config = dict(
    num_hidden_layers=15,
    hidden_size=256,
    num_attention_heads=8,
    num_key_value_heads=4,
    head_dim=64,
    intermediate_size=384,
    vocab_size=8192,
    hidden_act='swiglu',
    norm='rmsnorm',
    norm_place='pre',
    norm_eps=1e-06,
    positions='rope',
    rope_theta=1000000.0,
    rope_fraction=1.0,
    qk_norm=False,
    attn_scale=0.125,
    bias='none',
    tie_word_embeddings=False,
    parallel_block=False,
    extras=['capped logits'],
    init='normal',
    init_std_qkv=0.0193,
    init_std_o=0.0,
    init_std_up=0.0193,
    init_std_down=0.0,
    optimizer='soap_variant',
    learning_rate=0.00371,
    beta1=0.95,
    beta2=0.95,
    weight_decay=0.24,
    lr_head=0.00516,
    max_grad_norm=0.5,
    warmup_steps=200,
    schedule='cos',
    final_lr_fraction=0.0,
    batch_tokens=65536,
    max_seq_len=512,
    doc_mask=True,
    train_tokens=260600000,
    max_steps=3977,
    dataset='wikipedia_en',
)
Each number is 128 + 24 x the weight over the matrix's rms, rounded and kept within 0 to 255. Layers, rows and columns count from 0.

# layer 9 MLP gate, 384x256, rms 0.0786, rows 367-383, columns 64-127
[[127 176  97 141 133  96 117 145 100  98 144 114 100 158  91 167 111 179 155 114  96 138 143 129 103 115 142 140 154 133 116 121 163  92 138  76 111 118 131 123 108 131 121 174 113 113  79 126 133  85 146 123 132 133  66 121 121 145 118 152 121 153  91 127]
 [135  86 131 121 126 119  78 138  70 135 159  90 111 111 183 170 136 146 124 133 121 156 138 163 137 146 128 131 153 146 125 119 134 153 161 166  80 104 115 145 156  98 128  90 131 131 163 112  93 104 139 133 115 122 144 102 125 147 156 116 152  90 105 170]
 [123 140 117 106 165 104 119 123 124 157 144 119 132 146 165 132 126 132 119 131 138 146 166 139 101 132 157 111 108 148 124 114 155 132  82 145 115 114 143 116 117 123  86 136 143 107 123 129 111 105  96 118 146 158 131 116 163 186 149  82 140 126 173 127]
 [ 93 102  64 108  98 143 108 129 135 129 152 120  94 139  76 144 126 173 115 128  82 113 122 135  72 127 125 139 145  92 139 140 119  99 175 155 119 120 104 167 152  80 145 157 160 125 139 105  81 138 137 153  77 121 121 180  84 141 161 141 131 140  83 127]
 [105 135 139 162 114 143 102 120  92 165 130 121 120 137 128 118 164 146  88 183 145 155 125 164 155  89 131 158 141 175 120  91 179 142 106  92 134 107 140  69 100 129 179 116 138 134 108 123 119 133 112 121 164 156 123 168 131 130 130 125 157 152 138 131]
 [149 149 148 136 134 115 149  84 113 149 110 136 133 107 116 129 101 114  75 149 182 153 136 170 112 163 171 164  87 145 103 135 114 117  82  70 141 113 110 101 123 106 101 151 138 122 157 103 128 158 110 124  99 135 178 120  94 153 117  87 139 113 125 122]
 [154 114 111 131 133  96 103 153 129 146 114 163 140 131 158 118 137  97 109 147 110 126 109 131 139  85 131 120  93 119 154 129 164 162 114 154  76 106 136 149 129 146 120  88  99 132 140 149 122 121 142 102 147  97 141 137 145 151  78 144 131 194 106 153]
 [126 112 133  93 158  88 162  83 143 112 161 111 144 150 123 141 125 155 107 121 116 126 123 136 136 154 110  92  91 131  81 110 135  95 180 143  92 116 107 163 112 148  94 189 126 142 106 145 157 135 167 114  90  82 130 135 147 122 140 105 157 108  84 135]
 [116 189  68 133 122 140 119 126 118 146 149 118 118 129 119 118 167 183 132 153 121 127 136 110 108  94 109 142 169 104 124 141 142  95 137  94 120  90 138 137 118 156 125 152 137 131 115 126 121 151 165 140 109 124  98 113 127 140 108 149 130 134 142 110]
 [166  83 150 105 102 158 137 135 120 100 110 100 117 152 161 156 100 111 135 144 159 137 137 188 114 117 117 137 168 134 143 145 128 156 114 124 115 120 152 169 122 169 129 118 134 129 158 187 141 157 148 131 120 163 189 162  94 113 160  82 112 123 121 159]
 [155 161  76 161 129 157 107 120  98 175 105 137 107 118 136 136 127 158 108 145 179  57 138 100 119 212 165 178 120 178 122 143 167 100  93  98 132 133  71 117 175 137  94  75 118 141  91 131 188 170 112  93 114 138 152 137 124 183 115 173 131 110 122 125]
 [155  96 124 150 124 144 148  92 174 136 153 155 140 126 149 128 115 125 114 116 125 137 130 132 127 128 118 117 108 163 108 172 111 145  92 148 131 153 126 114 145 158  83 134 142 127 102 116 116 158 129 115 147  94 122 155 118 107 138 126 154 115 125 106]
 [124 107 147 138 117 149 145 135 134 117 112 152 111  76 118 135  98 140  84 151 125 149 133 143  81 169 161 142  91 117 145 120 131 164 157 143 109 104 112 142 129 126 110 113  92 115  71 137 155 104  74 111 116 155 147 166 144 155 133 167 131 122 141 138]
 [174 138 159 164 156 146 145 143 117 141 147 133 114 111 142 112 118 127 121 123 128 153 137 140 129 108 161 125 125 128  99 131 203 161 151  95 175  77  71  95  67 110 113 185 134 168  96 176 121 123 156 120 105 123  88 118 135  88 136 187  95 132 164 137]
 [100  97  79 112 108 155 128 130 126  54 124 129 106 156 147 136 148 152 117  97 158 156 152 128  84 168 110 124 136 156  98 114 141  85 118 144 142 159 158 167  91 123 137 137 131 137  88 108 129  91 106 150 151 134 106 165 145 135 121 146 130 111 154 185]
 [100 123 137 139 169 142 123  98 108 128 175 128 116 110 152 149 132 168 160  84 119 170 149 140 158 100  92 165 106 172 116 157 139 105 134 137 128 105 114 101 132  98 151  87 115 112 196 136 139 130 127  79 142 163 104 116 170 148 138 106 158 134 123 139]
 [127 133 129 114 131 141 129 109 116 138 174 140 127  98  70 119 106 135 179  97 134 121 128 139 135 146 182  98 102  84 103 141 133  84 106 121 127 103 122 180 122 150 105 136 158 134 125 171  92 152 105 104 144 128 160 113 135 104 165 108 121 122 156  98]]
# layer 9 MLP up, 384x256, rms 0.0766, rows 367-383, columns 64-127
[[159 101 127 114 124 178 139  99  99 136 133 127 127 137 112 107 123 170 106  88 104  69 143 139  96 177 149 131 118 129 130 131  93 159 120  76 118 121  97 121 130 144 148 165 135  91 150 122 152 104  63 105 103  96 116 122 104 153 175 127 115 138 143 136]
 [161  99 124 143 151 131 132 133 131 117 156 137 146 133 129 111 139 141 119 114  97 125 134 161 116 154 118 179 125  95 100  88 109 170 157 121 151 116 154  99 124 148 159  86 156 174 158 134 110 132 143  94 120 137 118 140 118 114 143 132 134 138 173 105]
 [118 127 146 120  74 152 125 138 103 113 131  84 124  82 129 174 157 158 113 174 107 173 134 145 116  97 116 113 146 145 156 104 131 113 131 143 135  89 106 111  98 135 131 122  85 110 119 123 136  77 163 113 122 126 123 144 104 143 119 105 136 115 121 100]
 [122 133  73 107 123 109 103 145 135 145 153 156 133 107  86 135 154 117 128 150 106 191 154 100 125 131 114 146 123 107 115 169 128 143 122 156 108 101 124 135 137 188 104 160 131 111 100  98 103 121 104 161 111 158 144 142 121 119 119 128 174 134 110 108]
 [109 131 130 173 156 157 133 122 123 140 107  90  83 138 111  71 133 156  95 126 104 142 146 110 138  64 152 144 111 103 139 128 156 113 129 157 155 111 164  96 175 116 134 135 160 111  94  90 140 190 138 135 162  87  93 151 120 120  93 191 127 132 140 147]
 [155  70 141 130 150 125 151 131  76 124  91 146 179 173 155 128 192 136 108  88 127 135 127 125 155 114 113 143 120 136 123 112 111 137 118 168 193  98 139 139 116 132 133 167 109 150 141 125 149 157 137 147  52  79 129 149 108 119 101 150 111 100 167 142]
 [172 107  93 148 115 122 156 121  98 131 104  81 142 121 134 126  91  68 139 119 122 136 112 135 124 146 102 123 117 152 168  85  89 133 149 177 135 117 114 127  95 115 134 172 173 139 120 111 152  79 137  64 146 122 122 121 125 132 116 120 185 130 112 132]
 [120 149 145 154 146 111 132 136 119 150 113  94 150 155  85 135 110 125 130 139 131 121 116 134  83 138 111 123 115 172 119 133 150 112 151 158 141 129 155 103  80 123  76 186 112 121 108 176 139 122 153 112 139 119 121 107 130 109 122 141 147 122 156  97]
 [125 141 146 130 144 147 128 114 115 142 140 140 111 166 151 130 119  93 149  78 135 127 115 167  99 122 117 149  94 146 133  84 155 114 140  89 140 130 122 123 195 133 122 157 139 100 164 107 151 169 172  88 124 134  95 124 133 109 117 104 152  89 109 114]
 [153 113 126  99 127 134 135 101 110 124 115 128 124 134 121 167 148 161 123 115  76 148 127 130 144 152 120 191 150 195 124 106  91 144  89 171 172  98 123  92 115 153 165 109 118 121 129 127 131 149  68 122 110 125 154 143 132 168 148  82 123 112 119  77]
 [ 77 135 121 130 108 125 140 160 133 132 131 136  99 127 109 134 130 147 156  69 110 141 133 133 123 154 145 140  94 119 130 156 121 143 127 120 155 166 116 180 136 170  91 139 106 140  99 110  98 121 156 154  81 140 172 132 111 144 155 109 160  95 139 156]
 [137  96 142 134 135 138 148  95 133 165 107 127 141 111 109  93 107 138 166 104 133 112 147 141 168 103 137 128 142  87 107 115 124 134 128 134 106 113 159 133 132 137 132 133  98 137 122 154 107 137 134 109 133  99 153 157  80 130 113 150 122 114 160 112]
 [108 124 128 122 119 140 131  96  97 147 142  90 155 116 110 102 156 126 158 113 158 143 181 160 150 101 138 146 153 147 158 160 155 128 158 138 154 129 112 129 128 164 103 150  86 137 186 133 176 162 138  90 118 147 152 117 109  83 120 116 149 118 127 113]
 [129  89  85 150 151 115 104 148 124 112 161 152 136 102 132 118 133 149 117 133 163 135 130 177 160 143 132 123 213  91 138 144 174 135  94 155  88  77 111 140 144 145  95 130 123 154 116 106 122 119 133 137  94 165 100 112 145 128 140 139 160 143 114 113]
 [135 146 212 116 109 136 100 123 137 157 151 105 115 140 143 107 125 123 125 131 144 150  90  92 129 116  97 104 111 143 171 123 148 112 101 171 140 131 118  92 152 118 133 122 127 181 129 153 130 162 147 134 134 139 142 124 109 140 151 145 112 151 116 120]
 [136 164 138  91 143  99 152  90 160 147 148 147 124 195 154 127 113 107 115 136 114 104 151 134 162 156 163 122  74 135 165 179 109 129 112 109 146 155 122 122 119 177 135 162  98 152 121  92 121 144 138 159 122 113 133 109 143 135 112 109 152 128 149  97]
 [107 151 115 102 154 166 127 125 121 153  84 131 103 147 120 105 124 165 123 186 175 118 147 106 100  72 148 114 156 111 129 143 124 111 134 134 116 116 118 126 178 115 145 123 155  98 167 174 101 157 159  89 127 131 125 149 121 146 125 125 153  92 114 127]]
# layer 9 MLP down (transposed), 384x256, rms 0.0746, rows 367-383, columns 64-127
[[122 138 159 146 111 148 153 136 116 138 113 130 117  98 136 111 129 142  96 126 139  96 103 135 167 116 213 122 146 136 104 123 159 111 117 157 163 149 152 101 119 113 101 124 148  90 143  94 166  96 109 118 110  64 163 102 142 136 142 134 134 136 133 122]
 [128 117 142 183  93 101 140 139 103 125 126 161 122  93  87 115 120 139 179 104 124 137 140 102 165 128 113  95 109 129 159 176 125 163 121 133 110 163 161  93  96 123 110 126  85 150 117 163 151 171 132 121 130 158 148  86  68  88 115 148  91 134  98 157]
 [ 89 137 138 106 126 111 113 128 105 150 112 154 146 149 104 169 128 113 132 139 152  84 122 161 150 130 125 109 111 122 116 119 102 132 168 129 157 100 146 114 113 132 143 150 124 113 132  84 128  74 188 107 114 115  99 180 121 143 146 129 123 136 132 114]
 [148 134 141 109 131 138 137  83  97 118 137 135 159  99 130 139 143 104 143 141 109 203 148  73  58 114  83 152 161  79 127 114  79 126 130 149  99  84 144 123 144 168 135 153 117 112  92  93 139 133 103 115 109  63 117 113 145 116 171 110 122 100  90  97]
 [ 96 157 159 141 137 191 101 129 109  35 132 118 116 119 100 143  91 137 129  97 122 125 132 104 128 117 128 142  55 127 168 166 152 136 163  85 128  98 167 152  99 135 121  98  69 110 141 124 161 150  78 124 105 107 129 116 129 152 152 153 153 174 160 114]
 [119  85 129  85 136 171 169 145 116  94 146  89 173 133 142 111  94 152 140 115 129 145 123 121 156 127 105 141 178 118 128 129  98 136 122 156  90 117 110 138 110 113 120 125  95 126 110 101 140 134 108 142 126 140 154 118  84 142 161 138 139 152 119 114]
 [123 104 137 124 142 134 178 130 130 145 135 156 135  52 160 121 142  86 117 109  89 146 114 136 126 162 127 148 130 117 100 154 143 135 144 111 115 156  67 109 118 155 138 182  95 164 137  99 104  92 137  66 149 147 144 128 136  85 143 158 169 152 128 123]
 [110 113 106 118 149 140 111 150  94 141 124 117 117 120  98 127 173 114 148 138  98 104 125 142 128 145 112 118 127 131 121 137 158 158 144 134 141 117  75 156 106 119 160 173 110 117 112 135  86 128 142 111 133 131 103 136  97 121 147 111 108 129 136 175]
 [118 145  75 139 136 139 131 117 105 143  82 113 107 114 122 146 119  94 123 174 131 165 149 142 158 107 130 141 134  98 140 169 124  87  98 119 177 151 165 142 113  85 104 149 120  97 114 118 115 129 130 125 109 125  98 137 150 141  91 153 105  99 154 100]
 [177 111 128 127 120 104  69 127 103 109 170 186 123 151 137  96 100 100 118 137 118 122 117 114 107 169 132 131 142 157 147 125  99 128 120 193 138 131 129 127 176  95 139 132 142 150 156  95  91 117 134 156  87 103 157 104 152 170  87  79 148 137 143  79]
 [135 133 114 144 149 104 110 108  72 140  88 138 106 126 137  98 100 104 116 129 121 164 118 159 125 124 140 119 116 132 108 107 119 161 163 165 100 123 115 118 118 107 117 130 166  94 122 114 116 107 137  84 151 125 137 108 131 142 116 123 129 167 180 150]
 [160 112  91 120 122 101 118 100 121 126 113 145 114 110 132 150 138 140 149 137  97 130 134 141 152 141 120 119 141 153 131 147 113 116 135 123 139  98 109 122 113 129 146 108 126 132 127 158 161  75 161 134 177 141 148 129 119 150 111 123 106 149 102 150]
 [139 127 100 122 162 120 117 116 125 119 138 144 151 178 106 159 124 102 142 102 134 129 150 155 120 145 157  85 145 131  78  93  79 150 141 106 130 157 138 136 120 117 169 122 156 172 101 130 113 130 124 169  96 121 149 127 124 111 127 110  92 125 132 100]
 [ 98 102 138  84 170 137 125 101  90 135 159  99 119 126 100 147  90 152  99  75 137 164 138 110 173 123 131 115 120 163 122 193  98 132 128  87  90 148 139 143 154 140 131 138 135 141 110 144 130 128 124 143 154 130  86  85 116 125 127 123 132 127  81 109]
 [118 103 165 139 109  86  99 110 162 164 130 100 129 171 147 135 135 168 136 119 125 147 117 163 120 112 110  97 120 131 148 135 105  67 189 128 122  90 105  94 127 127  93 109 168 103 139 140 169 138 115 165 135 168 174 163  81 161 128 142  98 146 170 149]
 [156 111 153 144 160 139 115 164 142 173  91 165  95 165 133 184  98 123 153 119 156  94 165 117 181 178  94 126 132 143 105 115 124 104  87 119 128 125 103 126 106 202 103  93 122  99 125 137 127 131 113 119 101  99 191  99 136  95 159 102  98 135 159  94]
 [152 129 109 173  96 100 159 141 133 143 126 128 129 137  99 119 124 127 114 137 127 153 125 144 114 113  96 101 103 129 145 128 191 111 136 151 132 127 126 119 107 104 139 134 109 107 111 129 138 111 183 103 125 124 151 117 135 132 101 134 117 153 129 122]]